python train.py --norm_place="pre" --tie_word_embeddings=false --init_std_qkv=0.0211 --lr_mult_o=1.4
Each number is 128 + 32 x the weight over its row's rms, rounded and kept within 0 to 255. Layers, rows and columns count from 0. Numbers have three digits each. The size before them is the row's rms in percent of the matrix's.

# o: layer 2 attention output (transposed), 448x448, rms 0.107, rows 274-319, columns 0-63
# v: layer 2 attention value, 448x448, rms 0.0735, rows 275-319, columns 0-63
# q: layer 2 attention query, 448x448, rms 0.0891, rows 320-374, columns 0-63
# k: layer 2 attention key, 448x448, rms 0.086, rows 320-373, columns 0-63
o274 081:094074167119128106127100119115152153144115211107137138135136078127115057170155130106157126118162071172134111208128147170185120126157065141138145184090090094216141097115174116075107134130123087
v275 081:159150113156180119126091119123136090180127147056108093085128137116076078120137127153114105147098113121089141140103176194132160168119108107107164197084116172109183132156116141115184107101120142
o275 088:107137112192104146138094122154102148113117100127115125099123099168125101108097135141134062119173087117162091137131163124086163144120107099148142175075072138106109130126094108132118182159133198
v276 079:105124132119090053139069078132131131172135159107156136095132130118157093102098110098115141115125141163128114111110157139079135100125154113171170123124121111116164182096160091152139112132119141
o276 087:135162142146166136141150074156112103111139074186147149127135156095115148126174059133055149088113146156125165163133080131135127143173110112081081129116092127146133111178164101125128083132126040
v277 073:090084080117128083124065120115125093106109133103080130125134156061124189111125129117072132082079140127158129126119090107114120189102163155150089043117100124105132168134101143145113134109145108
o277 082:145149144106193118082123133110147132094174074193130106161095117089117135157161090127094073085082085214126137118123115095168122176123122141085141106082072123122074071173099136102119106104127055
v278 083:092122137145079121167114103067109089147123129150083101113103197150137060138122154149160157157165112110116150157071060154115078112153095137104111047158151026118025156153113115146149101154124184
o278 091:154090130137127115151168142088157106167126121081139175144149191109119141102095108098147203133164113175111117224141067107077056103121169159066160155202151085137127088084125072053141077180124148
v279 079:104141104157159132131108060139118126094120139162085143117173128109159137136147159129113147173122175135130123118126162065105145190106080158136148114124122097099087118135134110069124104150017131
o279 086:062112111093078135147122092163135110118123104209154066117101152100104108084141145073138138123104141108154148149146147077180106128153144112111170122148097123114099142164107196153147074118082084
v280 075:160127106108126111120146173145138074086132110077126171114150150156099133107145075115157125115044175074115162081087100109109137150161085154199105105117163120078176086103120169192045116101107164
o280 082:070120135071116163139111092128140123100152113179170154147204130147136129173103126075113120117113083150140113185103095082160114127118133137191073185143061122103187120165096142128118102143106117
v281 088:120117225098114150136071203150145172114176134090180187179072146091129149127146122133122152154100048174110064168124131134168145112075097112134065100131124225091147183143156108103076138130141107
o281 092:157187181156195133108154116098113119117169173134134140178110156116143105193116044125130132144140081126104132147136139207125119139110114134094098119164132120144156107101127107130138208098138095
v282 084:159146156107120117132107061160131161127162128161143144169113113197130212141114112105128101101151172116109108123097152098146190102115125149139218124157150068170088103110143139186113108120123129
o282 089:204129162158098150087071098176157126147121134179126174108147101132126146119169135141096095150130151155094185101109121055149168087155112161107134130115103141133156147133093135116109108136134024
v283 093:125132199125128167136145134152107172110065157078127108047141151178082127147112171127155102121149163106097131162053145146136089120112217138090136107099105115125098075129140106092165093134115144
o283 097:136091162179111128112143102144086135180118103144082188032136140191121154054099161098131115111197173081122132140127138159070125114087134149080176158104139124122160117110135066113160100150126149
v284 087:151147167114178130141097195158143061150107138079132119086093115129087096134120134133189127119167116136123106070102167150157074082103151132138121149093094172122138115104131098084090096122139162
o284 096:111067181175123161131136111180126164184130095129136184083163106163109101138128128088086124131181128193179126170146099159081128122117122079157128174072013122152139105177165103103136129107119104
v285 079:130084194132098215127147174114128122140131083092163193126152141106119141141134108123150115120089153057160128182156096089075103068104106139166130101109136154135145125115146151142061157120109144
o285 084:131091108086086117139137113136155075148137123141157122169183140128070170129098122131171172077118149115137163168086095090123100130145137173145060107145163133094179170132125164093124117120121147
v286 076:126140077154195137115155121126140078147127151053177167124129104110134113094092124131121126091058150141110114094178157131080088161135121106094106107116145137126112095095101145117091190177083113
o286 082:140052132074075125081159100150171115143115162230140086114169097138099123095143169108131115100108143103109123028129106109132147204143086109103146116136209118096116127170090178185149095114101164
v287 089:125132116156146102121126177182144172118152104153169138077133111127202190139099158105095162127099142147122101139090157054182109125084167150177194160124097138143182133138141114110146147120092130
o287 097:083172143146113106105089078188112150137147109200101101105116145151110140096122066151110075111130168080171163115132175108225164144144096091137142157095098141128116132127130157163128094105115098
v288 087:147086097140143141154067126082117071107133135161140092089149168076127114145099150115114152099166124097147070182127120067160099113078160142150129147130098159073110184125141130052204113070092135
o288 096:114136076149125134144119122121098143153162084157109100136074211148106156122143094141101111155108175138165109157116143096123112143118154124078124101093077165130091119132139186083165105124056099
v289 085:122099095080167141155144108113143104129145138056177122119138132132102146108093134144145095075165125172128107097142061105066104062105174129104062116096097080066114102086129132120099136110145136
o289 088:159109111113128155135161113135102098122085079123133153112110133103119162094082174134106116102116208128133102050133130116063154117107169148139083084101143149121116127173110106166175134130150158
v290 090:129133108130120116115076123154124216057177136131138161141132102175178169126157094131130109136032082097143149195125127085177153156082143137124177090128167130110127093124112149155163093132089133
o290 097:115108155086116139142078122121150177107173156190157116114109096188142125115078069110113133131153064080122101154127157142163156113123079130059156176147119107136138099090106160170142108122102147
v291 080:110107097114106159147166099082125103128099146146155136193123145113067129097125112140151114127119133117143128115222123098069131107170137113147099167152150139090080137096144142132100139132160140
o291 091:165075084088123091146170180087122108105109117059112100192114141118123145116122189169115185180088159123085126089121147129098117155121143171125068072157195152081155147112130149146140121134170207
v292 078:116143106128106149104156183137116122100119093137104127116099091099156097128174148134127101189140079139141180110118132100165139137098078103134110119098153149114100087122118151146108157137144079
o292 088:091088158110119145093110145141146169159118153132148155144150109159153070139131112099138075150167034181178096118139117152136139117087064091141175171129043086118114081150121143113128174085127128
v293 065:110095200100111139152062093093148177148148161114147133203158145096094194114102084144123096085110140093135098172198135147131150147177132090140084084134110133137091112152141112135141127146131105
o293 079:185167090092152100122170143078113085076126134079132115143118134073131182107125140145125150117042156113090139117115120117111119128127187213101112064169255144075154130097125134154126125148152136
v294 080:085155113115113099163138107141127106169110128085177172102139090127122062123126143156152117142127105155146122075089156093150096156096097136108091146103071192105118111151135108085173114106135118
o294 089:146190173113157118091120106154077150135117126137118158110105091144134087171122126138113088158145128178191125133129138161149152148094093150079152146059087114132101061122110114105157170099159115
v295 082:158120072109111153099159087119095124117113145151085103181103114116127130110169160145162127099172127105160139135144065182143122092167087109109139156137168186116095131107101157148053117144205092
o295 091:194099116130136146122134159111141105140138175059126137163115103146148118159136152175153120190150076148116116063109140191075107111127121163137177148142079122133112117104128125138145138100176168
v296 082:135098148097099140108141123129146148114113116088172102074163120182110197136127168120180120109146181096111083181074146159171087106202136107095083157140132137122189140107148118116155124117161132
o296 088:113156100124097145171137111089111110093138112090111144095174193167094189119125151154146195082159172033104106119132138142133106117114135136166121123143165171103151157059144100107105124170153191
v297 094:140135130143121162132129162172115157164136122151150120130094134167152145133137147150122152159066083150124121134141118098141110136097235128156244153129108095133120051119118161141135094108078140
o297 100:095059163138066124142117147193104170191128094177099092130143128181161202103097153110090113163132163097172155148118168142159141136122148080111129181133091109080144133108158162202151094119086165
v298 078:152127090089140115140114064105157131081118124091136071198188118158126169124115136134151154127156126120104130106119124141142064095108144125127035152075116125106117098089119101114155102105074136
o298 084:146098054150056171157113127088123106123151109122136173092189173121133127092185157151129184131137143111084126137146112080102061136121185140111135119147089171109134106162122124157128115134078142
v299 082:122145136138099120089099137155126107136073126116133104074177148098111094128138143133095162192127121146133128172103102186201162150118142133127143148130116133112118157156098148147147141125169074
o299 090:120157146154133095092147108119095099165142148134135130125135151173143139103137115168121175133156116053113132115160174184149180137162100062142138185167082121114118105064108127135110080129121143
v300 071:135127131099126159122133126139103174113126110090166164094095074155114053154076133117108106148117105149124102094040184112155191161175101141101125107140161128104177160160113115098144100134174117
o300 080:114171135084112125115098106149076141125176177143127146138138146197162112160135098082108115109148033117158092137106126141110154122095066154148125177102058137097169125145104073081124166152106083
v301 084:100100114161088174161140108111134115117147102174124146126101158066055158142125129138123136152143132170132107147135209091074181152110140108168185137163156160116137124162135101141109123138116141
o301 091:075120125111129118133125128145129116129161143124143101172154182040134133125127074130151111132141116144150105164114086106126126160075122129151101148202137172065105112155143152112105161159124092
v302 092:126125116144138150153118057120092169094139136133102159145135115129118109118084084120115138146135038142147139131113143111102173189118170140078097110170158106092101116129071115127135117131091109
o302 098:127130167072144139127108094114124174140179144188138119151098124139185154142084101060110141127158035135120113126156149132143094162102121118089108137235113106117120062132095158163110106148074107
v303 071:169120129111115136096216171142100138094108070108131180045140095151135146173172164127171152152089118130090131144067139112181134145167070140126130163133134220180177095134120194119126107110159080
o303 082:089165191105121180092097113131126152150133131135122136111192102171139111179125109104176079123177038115175130117098135181140121101101069105176192218107033136105141116121107133113105203078162110
v304 080:103135136127099122147100123155137128146127111069178160138106127120138095116158136127138092113078136171131103096117129079080121135108090145163039183064070174086183149141103106078081168073108100
o304 090:148223151130164118122144133116080101061150152136136167147109123121110053159165118151123092140110111179118115137118135158142133165096105182134089100069062144108146074157118108115140173110162114
v305 069:146172189128116133120144207122124152159127128108081148155114126113172063142135146128112135203144128160113168106062129167160160147125088128146137158078145167121123084156097143104115138140160103
o305 082:129148192164113160108121130161119135153136163124151198123153128167159063137157097107142112136175022141147115156120147163100132091136105131165164185130000108151161103142131078085111160101122107
v306 089:132104139111128130176188169102094142127147099117144128068116141122103075182140155138124133114147117135087126114033162111119132159136160153114155125149148070154135128175128103095151113128102135
o306 095:093176179133119112119142117117098147156145122161109141105152176148154155145164142104171124131134142117126139175088132092120071143112138120146100111144144146095142137149123112084115143190090081
v307 086:148121170119151112150142121106085117166192113139142138101146145145137110188107122112163175094086068152106141155120160159096109188117112126088180117160145137122109158133125099151094159133128136
o307 090:152175157130147108112097148078125128147100143114104141127159153088124138156127113161163155151171103083060128095153157169090141140144116101064102148185222129155114103095108121140132141124148172
v308 093:152144102133099161130079133073109113138127066101158132140150081152077109089052141130114157152138152146075164129097149117145170152199088123147112150130158117080122042140116140156166149140124114
o308 098:140140136130023142126128063179088148145147110117128154109207164174151124026128091136125127133159078103175147133114146091113178128164126189103159186133090145067146111137120121153140118143113168
v309 083:160147083136138149141131167120130081133141114111164162171083095123138142125104094101128121130099129116138126045185113158140126094186079118159126201083105147093199100062114162097068135117151151
o309 093:158109122155133169155106156147133169129150131148124144150147114166154078192154108129067056149171076157166151091141158135113139106138113117147148137086008099135160154188138169158150156080139151
v310 072:166134126128137109113175127137134101119158127132156078148164106134118114130126158111146103077118218133153140154098111169141084111150137150136073133126125082097108146131109187137080113150179127
o310 078:119136095116064160160135100172153097141134136098128147111183133180077122107144182175162169086132137091076078128147104112088090101157161119178117151061107173144123158151133062106135086133148172
v311 081:132101104126123087118123116170127144109141141097199114084127089162115164117123113122193116122136115140149098147111112188074140057130097116076087086097120072113137167095080140130054143145148147
o311 085:116108163129170152144120123089154119118112162091105164146164127122096066123101081136103174130184079148079078102162113207078142130122078134059094137189112097139167072150112120135140101140204144
v312 077:131134130137134083178092121120154097203156173112182099105116128130112110116111116100147138086055098095160142096185202139071108120176170107046128094137115106123114091136137089096131138138144171
o312 081:174131097120155117119125165119126144131103108148116124072168065099139126120164167154102149132102181139124122133135184130120183128146171154106133088061199130136097156184139136153181121140134213
v313 080:123086162116114123128141152127144180092126129102166161110121151124112153110118083131151137115057145108136074171122144128144094050159124089117052122120142149142180109112157150172079146139153152
o313 089:095112135072120124138159132087159097094132143108126125116210127109114148131098087152125195097158136073124119111127097175153132143134120133141102130143202099076145111138144113135130129125153178
v314 089:090197173156098135148074097144131100154118169119143114100073131150093116121123110120131113153134121182146090096113168147125109172097177136100129127103082077095137109153127112155137092139105128
o314 096:113182190156156155101135141181105137137108125133112155077111108119147114149163128099073103168125138187144126197136144162131176154111149111087134161094097093129119045121137095131149113181115074
v315 082:125205144146098140170160212150111155153099097126087136125177132189094072172107167148116071142153177125136180095124163078138108122089121144058152175148131156167121096155138134096145156109103113
o315 088:074129088121033121113133135187114149183108120112110115092136117219087125076078180090152122107159151090182134156112142112113136081121133109144177142102126125115106150131144094118137133102112226
v316 075:139114133118121115138158158095116085147125137082128121154103170136188065130153090115184194150140097153118094116141091152109073133064120115132128147076138063150119180106104078112102140181156171
o316 082:162098187182167130109176118114098095143102147116173200128129117077118090086148105153141196142125151150072157138102073125087088125158140121115129146161144130162159104171157124174101142086158129
v317 080:144079131131138155158069093109097118193107096131117101155094155112130133145123153150132125137144079121128124150122143086097137135167167134092179097161161074134132169151128055119181092155113137
o317 088:170175105096135108142106149071115071146162144114155130177125179063114188124149102125135171141088139129113093153101123100075114143117145157105092071173155163091136105116107137080138128160125091
v318 093:133102067101144121150176159146134013127079137137113222177162133098145144121205121116110127112074130111175120109167104104110049122064141141197141126101089235087143134115153168090062167070121126
o318 099:112129135118216120082135166154139138065106038120133140199118088124120137195112103168081070128083149167125133086139147150159141145117108071112046082114106140165135123120127214168136144090150164
v319 079:112164149127097123158088142100120146157135150118168130120164117142162088112110118110134110130162131129168148137092107104099164148131134141126144125133087070107093126185127136146073143127097134
o319 090:137220152126154095121146176142098147088134131109129145152126128159128143118118098131110122147118097147101131167137170155150119134125152179086098095123152102106143074095119107104152110167147163
q320 096:116165160109123073189137143120092093153125175180123076120205138150201069161132096135077114107102185137103155118106112137095124138094119139111171112111134114087147165139150132128174169109140167
k320 099:140110081109148145150197071108107148121058162102111133137127210115131166163156188134175168143143069110122078179126164154101139155191144168082105078050132139116160097102123118083069145174098074
q321 097:148123152142109125110125102100122113087128094159094135132115134165111072136137118128109104167167123132110112133103174142153117130125198106163183117089155141190119132137098186161090134128104146
k321 102:185133144159091078120078152093159108130142100144186150098051151148070126108176128135130116128121146093104156140162122060088094116145072107071182046080142112167125158119130117162111165105161143
q322 093:113108140109103116198149155087152103149132171073132173112085124104107149101133097136097081127105132115140123148114061114162120117163113165187101094101083135113107105124122102120115120098222105
k322 099:154134084087109114155123101172122124139097176196100095133103162138128156132171114146157159103102084121137117164146205142122084131120150178090125137106122110115118139112132114152133179173109116
q323 095:133105137112086116182171128118130124173111202175083135086151143142146110121154109153105121132088164119147169089132117161122136121085120164068117111144096128114163142069148122134157117125148118
k323 098:119101060096101124155107120092161170101129133150197134116139144168145076033137078161161069114113156135175140182076112163148117174132163191143138100068103139122127057165139119133148177111144125
q324 101:149150190133091154193174136148129085172086191192095153088092194107143116109140088117127086130114117129106149113136149155099138126086155154093103140128107133120122097131151095120138189088129099
k324 080:177115159149119060128139115147101125178103121155110146199151112129105095161160132133118129064128168158100118120173164093145076095146179123123116160132156116121104144182130128155123155121159123
q325 092:073138139158172164159129089186174082089164108157156102178129163176122142163116114106189156137110078168097145157187129084085176138155151104081111205115139116164131134149136136150146106135095169
k325 091:102194155166149109104164130098146108096169110109157126074130122086172144128075172062154140165079087115110140054137119170087150117111079054108138120142174128109178183044075187110091109083151118
q326 084:137138144178153136172094122193123132121150070095121123151124178178081110157099123117207130183129096163098189123205078085118149147200133135082100142214146090109102171177145106198175093155106124
k326 104:121161216186156124124142100130182039102195151150153147129126120101101196125095133081159147175163131152058138109161122144091135129070121059148151135135136121113113149066092156128113132096140139
q327 093:073141129151149147136110087160171082106165107170179093132090146160116158148082087088172206127113088173117118157180127072075179106169156086093155132138149131137148136128098136100133110101129180
k327 087:092147153148174085123134156099164099105175121093151123048113135070187137102098187072150159149072077133171141105126080173109161123115065088091148062116138138100171136031082153099101113130119101
q328 080:141111106094078098093106177093112172144076118111129159082099081139125135108150193159089102134105146136138115139071128103159088140108135170191175124083103145110142098095142170085093115123126119
k328 113:159071097074123083143126146124080192180098107130115155156134134128112084143186086202086094090171164104150101169087121101140117149137152193139105125122114127146073101209155090155156190149119103
q329 112:175104125089092117132148139093074158157111136133100165121115134076164066118168121166071087087116188071138122132097119147147116116126104176155100114103064125125125103145180107123113189100183093
k329 077:151104114139104188143126096169115105137076171187090089186148145178066117168162102156115100164151148146114115129126197127163081110128185157165107189153127134129121114218155136213170123149116156
q330 096:140178074114135136095124095086097137121089098139139074139147112154154125122147136112201109129192167130095101066127180101172150098121098142130181166116133121133122120162139135188149133128147132
k330 095:172115138165168139203105124164116108130126142164142112106148140168113096151102148138116116133167167106155114058115166125099135104137176164137115172150144127124121141121174119148130147170120103
q331 094:091097167104150121122131098113094097190175106146120103091108255146144112116130120128161108119169125152066134161147171120159101165162150146131151115118103090144156123176162119174169128053205141
k331 096:148115140172144092172114198146163088108081127213174144130102089105103141124122189104181164087094035124171161044181128176123130087098078089091093125147146156129125139095104148190113148103073088
q332 093:075141150067116125142112075149123076096118135098109138137132116138143214101079149200106103134099119115131092119158160130155145194128098163185137088123132098088109134083140199107136116099158124
k332 094:097086140103138127129122178107097160167159097126113137099135170127134130116137109161145103067147155115135205137109094137101064146145111130072093084066129130164073116117133144126150188139126100
q333 096:113144120099127107133105112085162127139145082103189076105142097133160157138069115147073124120120167106161133113097100065154168114086073162122145137117120130134113161114122153178098131135095151
k333 098:078162118067117157051166119131053134109178079040112134141152169070014127164104093115148097165136162145098123144163148131150164182194194135151185109147076098119161180130075134128133114102122166
q334 098:177125116092186171123144175139158116188092091107086176124106180108168147154196133123138137113075065124176096078114139149166162086049196126108114121145159104131154149129125132159126155107107088
k334 098:099102177141139093139081102150159144155116098097087173087138118142100130109112161089152139088113161169124093092105125106085164131170029103098134083129178093107134136102128107113017093151172141
q335 099:175147124160119084122152150157135088115167106157172134139173110130187167095112140135117191120171115204132070167136130131178083069148133148160136073082104132126127101056114104098085129121100143
k335 100:112136124065149163110086123097156141118182128137064102147168082106096111151122137134108143105136113107116113102091035083150144137172169114110111078147153176110074087210167135189168149086141105
q336 096:180140130124146079103124123146101101169170112074084174123094128086065122110072149121164142119101112095148060097126075119178104154151145111176102100190117155083139148148136143186194095156084140
k336 095:096155138099099149104130168117160119112134180130106109150194089105093173088112109141108123134156053161122181141136119108118121253112077131123138129143139148158106132162146150063166082109162099
q337 098:106101138135122123121148121137126167134088151070132089150134107092142180150124157144097193088146069124097130102197103118121103093071164126128160165090104129098102086102110056130106102117201142
k337 097:113124156165133121117156164112118117088172187061090162114116121088119125096102152148169137109089120132165174237128075085193145137151101102161146081148119158136106142131093141101111113145105165
q338 098:112117134095098156184111174168107147102112073186066131230096088085114147146120150139118169120095117125106131192128153157175133097074121154122090100180117123146121134141084096144146112086136075
k338 098:092078132152124089125098084133135087151149120120132134104096126129183089124131123066153165132136104144043111073201132151029196150105163107146163134173139134112083147118109135088098147109132158
q339 098:153151160161126125107118147136188146130122095102094167094122174122152158142183137143141167180146134123143132041127117047102140106177153115073149218140131110117098080113184080167140140137020162
k339 094:152152158146174121112113032103166136063138216158140131135126041138084152108168136131111124129128108088139116192083097115173088122124129117089120125125079131088220123146131164138134121139144152
q340 098:092114078112151154103122114094168104133070100169201089117077156181162124148117078122143094190112119176114126153097099105090181100098144161154159179093092112138154148132155177098090102124137104
k340 097:123110201149098095102153121116085050159133108104067113025152091078061169184137138097145216118068159081148107061086172133176158124161132174126204092114154151109147097139102125144076154153102183
q341 094:205109155137152134125119078136124081071138118095104118137104138143105090139206104107136081140143073137129102101092118157128119140060131096142121122145108181165205131094126163112109139195128101
k341 097:127182147140082114132074150101140150120065102121149104141107122142150138116086129136083061129174191104132097151089135156179126082115140203142173177095090090145095119150161146158116132157173141
q342 098:107158079114103102174142176085098146118100135090104119073138130134149119100131135139120153124094128161111117116145076130102074152100068151085132085163133137132160144142129129131191188060105167
k342 098:191183134095114143153170168145119132155147178126170140158084189151132079123113101101142144128094187153155134146163071104147170087173143131133155085132185075164101113111141112186084103114124080
q343 096:134109159122196111133118055155140135200113145122118098178128129132125141169094115078107128063144095137138142093131112089117155064080120134094138125145108104129142144044117071083145146142205121
k343 095:109074146139110082165090145096075115172140118108091105099073162129119131138133069144098034197059175119142165126145149162151131123178169121128107169143074070096119108139074109112116125133070143
q344 097:129106107181096150123139100104126119079074162179141211181101120137144117125108134114164073148146121080129120146109116128043165147168123164094117126179137135152193118079190143113197105149133146
k344 097:124091138169125138172086100173146118063176122065128145086111145088121100085109047088107120117128121128104128151130152114120085174173102151102162082145131169103093069084090154089067160137161157
q345 094:096125101152185152096130152126143149055122110108104136139090087110174128144091122118145139197101118087120086119136129111048135063120106092138159105165134165104155143162150171071188094170102101
k345 092:142124162165099135108184055091094118121074151099078105118165110145159101124222111099061149180123122115148115151109169113112147204113109132154149168134089087138097110116126080093107124127178166
q346 097:125118099049192150175168120117095124153148131156132120115158165089114137130113074129127112146114141121132075125121142110149236138135135112150097146157082177133067122147115088201128161135086131
k346 099:094154073066126120099122181173124102118154135087107155143163159160159075146102180172136093141107191125131123151132135176169123176079131152138117156162178125171132123120123132078061144105114049
q347 150:148100118039082120171150140071077163153120125145133096132181151153131136126177172137090093121167192129145104163080123143092102122118096175158117111078132137123112119163145126149137199182148069
k347 093:144139137161094158135118110131110193146120089157099159120158153144127124140080128098150133084141157094062188129183152140111123168156192110143142134154103078141076066126133182149140121122157154
q348 099:104092085125109152144122129137157127138152178139173092160130166170086131057103070130183097190075124097165141139102107145085169120214088105084128198138053078138152144151132103099126085188138144
k348 100:151132108156137120085134159117144120101101138116109121070158152105158112140118149116126199134122114166091131129131130120126130118149147135111144098089170113105163135100092163091111105091111164
q349 100:124110106184120051124075116077146121149061117218153132118167184125128096053122124097100116150132126142136084133138103193061091104094116156133136099114158101081192113115082155095216119133118122
k349 095:099138145090114135173157065166060031108104139143165126113158129111132153125185094099168151149143149085177168109166113133171163114132161143114136078180145102170141096120137112141063101083145093
q350 102:120069149126106089149172163109118132100119126104125162176190152133141072113180164151155179138090198127139167155122122081105170166198183133155059148156170129194083160153124172110131136068117122
k350 095:138211049157130167093126078071143104140170087137129050114103099143129110128120094124128118160154083118095167148199129138105172094102139119077164098133124118136204040123145087137142124069190135
q351 095:185154180156100138153144141134166048103158107110092154182086125132193188099182128116150143085177134099164115120109118131173114177100126123088134094089157133190174072129133084171073143114127138
k351 098:085169109107185130121068082074136124085140168116101183163098154086101128116107126099137166128098021118109148159153191109115101120160115107095084073125105147091125182094078138106104073143149126
q352 097:103139081125131127115080111136129129149167071172132178137157085183066169109123149155096171129116098156086116169112170118198136152098149148080058150115157141105060099124124171151183174110137118
k352 099:063131163160110155151165111126070168130087140128166153065119083100161076150165119136123158105122064073126088100140108106139131133121133123121128126132100161122141103121137131153108105148125103
q353 097:104162148103086103145126145117119123119102117182151125104182138196103155155102107146126149111171164186115113138141187073165121138146114162162204148125110073121099198119117128127061177093121128
k353 095:105129112122130087120092110154030130150127100142167060118143135156093076170172120137106123125121169148127155100167133201151075098102136115152128133074133108148187118202123145177173184172152108
q354 096:112170150154121157198108131176114135156160104097149085168118133131088117146066061126145136087123115138172182102187130170150071177132165153119148099125111099140101159129079151165128142092122049
k354 097:181107118129116165151085153071111131155176162153041164173133090099112116130152095159145168090138093101124157107133115162113089084120162116103109162065154116042143151131105121101126146151097166
q355 100:178103179103165108116127097104099110131141175146206184106160090150140084082125115121115129087119122136098139163076098111125115176085121108110153089107138126183185111140122097170106155187158153
k355 096:143131104093145175132140178133132121096098119153145077160096123179154151120083126124126128099095092147190133071191095121165111144133056106137137130129151161165144139104091144179071076159171116
q356 096:144119131155092205114112089109108123186139190091147119090098154121154122115153119153127158131132134092122172083139114117066142146140118137132189146092146173151144142131076065109129151132171114
k356 098:068154188153119088137110104133146122154171124120152148121071163071130129149079118118165069099088090118211115175169223130092103128150127131089106177148151148105166181107100149091100155124145168
q357 097:124131162183164159180096140206121135160101180123119140191105125125081124163156155128082112132128145072135092077110114080113106174139078106074148164066169091145070158158168072186145148146077144
k357 100:118147131104116154096078064162112113085222164066140068134097104134199168097108092105112108112105114140109153121154155151145093127121164120125140087072073105170171107170172167095106164150075138
q358 102:142125091157103146162119124143081144059150073158188115114161127084174138149108128162179190142177098079131138172123124112142126126095106157151129107121149190179090101138101148166101120151125139
k358 093:097158109137113143114101087134078099099124178125110106139188109170084114125118143114125179134146118134149144124145112138162137087111134097121121109156135145147110182158089121080168127145200102
q359 100:134109147159157140130089153048117096081152194118185099152132154183130148066065085090123119128157145152168180124137113131132089147111092139087149118110142120164156109087137157135136162255180119
k359 097:134165092102131162147165088102124132113040167150123101142183127141048149152126106190175100161097112092166159127085140101198040119183087136167131191138129139107164174131116114109112068141115114
q360 099:070093122096154182098102135137105176130144078137165147131170137163087119183117163078114107117155138159213101129125179136097102163147151147146133156138188163077127189139136123159103160070136131
k360 096:149161168139167112120147108123144097106131180098137058164150107162028136198082122098122129146138078130117138054164152132163115161125033074106144116111093132161161144151091117119150125105107170
q361 097:105189148126186151157131136109102150136124128082158121133116168154115099142103108111108064126172141168207115089136121136161083126119144101164163089122142105190158150097149133138093099183121130
k361 098:135126097148140152107104124170191061116134172139097107156137105160093201189109114139126190116157095124135184127108101098169030110128080148094064091072142064127080144100100129123107136141099144
q362 099:089099095128126218105125119089207133046144125080147127099168172156156194184108193116144113050152086084068161117123144156110095133148141157116127134121135125169137131148147162115172107116123135
k362 097:138170134202082127113132115122085165159152093184044118101134124089123132106147102143154149154124154103195066145102160090161150100094107091106171193127099118052116133122195147145126173151135176
q363 099:146106112089109101101150073104100090107157067133162139101167089102183095121132144139118152106101163143132075124097134109193158136126147123096131167143071130076125152102124086134083128120126117
k363 100:167100122172126152139152186132103132110092130154169148093108124168103092135106179088114110155146193164100164080087100125102128068143122161108176073126067152170107103184139100160159129142131125
q364 100:166106124127103141135150150086112126131126181137172108158096131129150115106149141126181143190138136132097174068135114083133099123141102150107067178136112127129132077107137133150132132171149129
k364 097:103107154096165139142110132128078118159095110114171138155139119162111166114110100131143080030145123125103149124116123156130127146156109110131134130150128182160116110064120113139165143083090115
q365 099:117124127172139081111156187051158105190131119130106153025131135074103108095112138138094141123096077076111165098155113114136077158111129131099152068150154074153149103171108200182159076115080140
k365 096:144175134127082110133169091139094165087138081136081115163150131161184117045175108123184148142083176135097155200163102117084088121106097091174126154109104149084151117152093136158113135110213111
q366 098:113114134154104169127126172105139100136109138119104173106125173165131136124103142124155164150116156106090139139173146168103120157111090118132130184135129164124152147156130117143143130066131103
k366 095:129129108119103126103201084122153146132079081149124114151166142116093134098178134153174134107176147116161148068117119149087122133108094071139195103125140118214132190091134130135085106161132141
q367 097:114146066106132174141171070146124133185141142137152151129114160193087119125116068165103106145133049179118088153109094090077127093118155148063119150103125123130097125121174094131178136200081140
k367 096:134121201132092106134095190147117104062164158133083091129119098113123135146108103139137197124100113143180124118138123127230107149155094152141091083091132136128120085096104220162058134177094081
q368 097:154162152131159067111128126154119084095101106094173143119145067096105138098163164101117073142108105172124058080110111112138154177070099159144167113102105154067167091130130146108101141143096108
k368 098:175130132089139100166129175141144121086090116069126225111079118137162138118140173202107094144145171088159075133114129163143162146117120165091179119131133132177115165145132139151141111160087099
q369 104:119148174115143103129135134128126083136109120133170172137183126154139081199161200106134166119118152143118096129124149071135088128177109134121101161144158137148147140143113148135150125129155100
k369 097:100095149086108148217138052155111125130141166195123139144109142152123156118119103096152083182118139153097142072172143143101142115108119127135142171166097110128123136138116137162171154168107146
q370 099:179128115096122145139053107144148120198067171074168123126100101166085159106145168110109132100136138125152135090103145101205069167076115118153126140135107106118169115170120139144160078155118136
k370 098:093137084169140105159135114124145135101141082052094158157123156116147126102101115184089137130185092181123109163125145181099140067107158126152090174112108194157093111130127134165153118167125097
q371 097:114155189111102120144173131138094122090140111139127197172155134108120134176164116132129134119141098190102076167121158081143112157152137122183170177129132126087129144128140074108097157146122099
k371 094:110170094102141051113099126134162079114161130115186114137123099150131166209116108153090126109137100117157159077137151181146117143109097124141114159108115129151155167155175159199147146165125092
q372 097:133116160159152152155100154093132169153159113127132154093152142156067109120137093071090155139162141108165188115178123154143103177134144108121110120113168093106102141091140149178100128093130113
k372 099:100119079108104092138127078123162129087141174134153172088145130129137146129181165165181171135123072190094147080169117098091127099141131087159172118172081150108173125106081115100126095149066155
q373 094:068160122157125147122071178173169111130164108211154116122115157141090069142075132106137120157158057178111131177135112108105135159147131173075134145103139133135076153163109140097147115146133142
k373 101:148145180091108103140149118122145115129174166169092084137127135105117131121130085122108136207081135105126098091164146177144153110105117095075163123105132118111153151128115116203174155100072160
q374 099:122145130114172076100119120148163169095089126184062092168186149084144115135184157138137090095098083129110101164130115169137147131130097107109093046127139106069150112078095099046111139137150150